{
  "n_layer": 12,
  "d_model": 128,
  "n_head": 2,
  "n_kv_head": 1,
  "head_dim": 64,
  "d_mlp": 512,
  "vocab_size": 8192,
  "activation": "squared_relu",
  "norm": "layernorm",
  "norm_place": "pre",
  "norm_eps": 1e-05,
  "positions": "rope",
  "rope_base": 10000.0,
  "rope_fraction": 0.5,
  "qk_norm": false,
  "attn_scale": 0.125,
  "bias": "all",
  "tie_embeddings": false,
  "parallel_block": false,
  "init": "uniform",
  "init_std_qkv": 0.067,
  "init_std_o": 0.0,
  "init_std_up": 0.067,
  "init_std_down": 0.0,
  "optimizer": "cautious_adamw",
  "lr": 0.00171,
  "lr_mult_o": 1.42,
  "beta1": 0.95,
  "beta2": 0.98,
  "lr_head": 0.00551,
  "grad_clip": 2.0,
  "warmup_steps": 314,
  "schedule": "cos",
  "final_lr_fraction": 0.0,
  "batch_tokens": [8192, 16384, 32768],
  "seq_len": 512,
  "doc_mask": false,
  "train_tokens": 206100000,
  "steps": 12951,
  "dataset": "wikipedia_en"
}
Each number is 128 + 24 x the weight over its row's rms, rounded and kept within 0 to 255. Layers, rows and columns count from 0. Numbers have three digits each. The size before them is the row's rms in percent of the matrix's.

# k: layer 8 attention key, 64x128, rms 0.0874, rows 16-22, columns 0-127
# q: layer 8 attention query, 128x128, rms 0.0963, rows 17-23,81-87, columns 0-127
k16 075:137138157093093128095129184136123085093147108175107101156152145169139131117113118124105148145123166130126122113079156152114113082147115138143162137151107132131108159138143137161143137143116091153186100152096101126114134122143098121137114151125162083110103115120126107148137154110132098149193115100114104109129159160112134096132125085110106085123101123075138115108109130125132106159136
q17 115:116192125152142144127155128112134128153111120154083153178123137093150140116132105159123135125147098130164133113101160130089121122104138134125093084113147166091144098129154123107118115148131192117122147130115123129112122106139129102134111094115116157133130141121200144076146102121121147116090136127162164120164114100146165132129081160126125133115122107186113089135130108121116108073147
q81 106:114177131125143128151119109070149108132147130134089147160133101091120150125137102160132141131144103124158133094104141100077122118110116144121108096136157150132137109150111139108138102110145185147085137086123144073142122126151103117105099080129112118123141151145206145103100135126128164131129143116173137102136125143134147136141140136120133122120121084187071110135141149112129108081139
k17 083:094120130134125125133109150097121117073162138124106124126087106157115123111155116071092119133129156134169163107090168130109132118121135122134163111162138083124107095152166120193143165162112105160146150123129160092123151105139116100147113135088147083115142134155149146148130091150105117161167158175145170121165154157133134093123141132129122112113103128114113143144130119141128086145139
q18 118:145115150105083148092114125125163137125087152157145097112154154121153167137122175128142140124146175142106123169101112123160143110132119139133108136117126132175157132131094155095173139081115081120160151187121122118126150147104105139144162112150108144116103156158131119150090137098104112121127105095109092091145130163097147139100175128161122125148168154090145138117129147132101140150113
q82 086:125106098132116146129150146132115115114108145133152102121149145159146149124106164130123164111153139128094132179092117154140130133162137140106114175100135088174147160126135130106154156117103091164174172150126098166113180145104122148120172151152140186128118153116098150159114115126149106117104107088098123135096117126095123147123151123159105104155140114078170127109119169141125153141102
k18 090:119119085124174078146142097134123132158111114094122141084114118079121088122151085091130102106125121105111103182167102131122163119131115091126122125108157120147153113142128138089137136096114129115108089106160128161154147162117149103145147154143126153152147163137101111158087115119155166089088133126130105144106144099124081163134087157109141142149127167123117148167146142143104129128141
q19 081:137126131141117116133136111102186125119108110124134073162139191117145115087115152153154150153130164134157101123146102131145154086146101131096156154129138156169118151160142147127145144129079089110148105147092162117121162159110127165155151090128130149117134128124122105142094151073124137144089125102152111119152180113107142157117168170115124094106113116098124117120146154096128118127108
q83 104:132147106135119141162145143146131139137089154155111100156136164106126135113127135143148132084143124135101098159093093147133154116153139144098088160101177120137154146121131110080126152137081110118151139139135138117105153176137135141084120149140143155104101180133107132136093107097132112115094096111114143129093123062089143162103144157149106102132158103132122129093141151108149179104092
k19 106:144141084130161132161133110121137146121099182101155142115154113130168121145133150114159129088143100114081098155144105151098157146100104104154067166148122093177130136133090157084108087140119149103116145112139114171126153128130101158131135125125144166118121159114104141155141125144108127105108114137130126174107105151127124154118113126087142163119105158149150106090136106137093181109129
q20 091:135131147089087114105139155105166148127119139141157089095114160161134180142120140160100127125135146171106121153131127123138112112126113146162115156101093134153168153156145123138168158066152106136117133191107103144164115150105112143118163133160135145126098132126114088146112136103104110079118105115085102118083142146130098108119146099121113127093162169099148129129129121126126160166122
q84 096:162085120126110138116138154136101160132121153139156131107113139106085144133124119135103119113107157163119119178124108139165150140148158119130119150075090121151126129088160103131195149111113105164163120165138085119136104121118155154099159168145151124152117133143109128108163134091123100115131116139073149112133133121122137112114111091109137135109178138089135142135119120113106190186122
k20 071:131102145124172122120125133125115078145137170116136148072155114165128112133116148093164157127127130122130143130158100126133118155191098134147117137110152106098153160139103112107147130127165147064123163090157143122114179154103113100156132087159121118113098104141133155155111131094138131134109101119117100150126142118138150153167158183139167123169119121133134114095125154114164100099106
q21 084:126178095126170164140157131158110143082140144140102127132074119113153120120124107173137139135153107130121119105087131105129111103141112149098190110119192104122094073135134152120118122151146144168151128112152107136110167097158090133126121141147132175160136104145129135098112126154113116142120153082147144144085133141138129122131129126109141101116118157173086101107105116141108116119079
q85 116:119135123165138162143094096130115150159114168125108147151136141101146144131155149127184148144141115116121114087093105085143123103109127133127173128119204156154113099101086154093117113096130120113131105132132135123130125142148119123107120109093082170106125149163164097089117098136107141117106140088115145090134138102118149139101159195139147110150148145166108128106127124127140159101105
k21 138:143128077135134118158150101124133108114111147152145090109144096135146132135123156108154097081116147122139102160097136165097155127105081096141065156138078117155124177135133128106138107084118147145094154080119174129118156127125140132110124122118141152149107132137087141161131141134107108122105119165114100143108117148090128146056135131120147159129091115119153105103137113118161167136148
q22 123:150114099100110108128129146126189103139118144139155089110122158118187148148135174131137135122145170147127125131119098132169126117138082112117162149121110136156123121152102153140164135094113088145133124161080117143137143162095134142126171091151104118115122192136104052144112147094143159098113108111113095088107166129106134146138146133145150111140119130108159134117148159120116138141149
q86 115:163138059129105119133148149112110123163124147139152097138092165113161110140144163112134142095153156152117124146090098171168162123153117109122149149137143120148169132108143140094139155148096087138142101132115116159076171135095139151150167151147155141102108173095111104131115088074126132110102105115129125117103128105101143164119136095141147106143094118093137141102139121117133112158124
k22 086:164127080126130146161116112134124122131142166137162090082151115096103135121086129085139117123173114105126069151126111141098181121119107086139144163128121118157145124126142135093090124095128138129110157109147107156097148143120114170164110124115081180143148124125127135149119147148131065129091131118136115146121115109106075181109133134122136113129105157150131119102123143128113166147163
q23 090:152155142149132104102146139118112117136122120135140137145088174101156117112137130191088138157136150094158146113062116124127113104120150170130135141098065131136111091136106134139120138159106089165108148109107130115153147152145124104128133101119178088111119101169159166147135134109143122150111170145159132128152155109112140109116144068153098131119108092101113127127109168105139100112116
q87 104:097184120131128150126100135127129117172115135138140144167137164090143116084136177133141132184154126098103137108081134119119116135125147161113126146125174133156103107141107144089108122109124096098120146102128177113113134186152143119104146135128156140090147176140141135113101150084104171144121145114134167091133122083132163148122153148172108092141143101132135111119141129145160113148108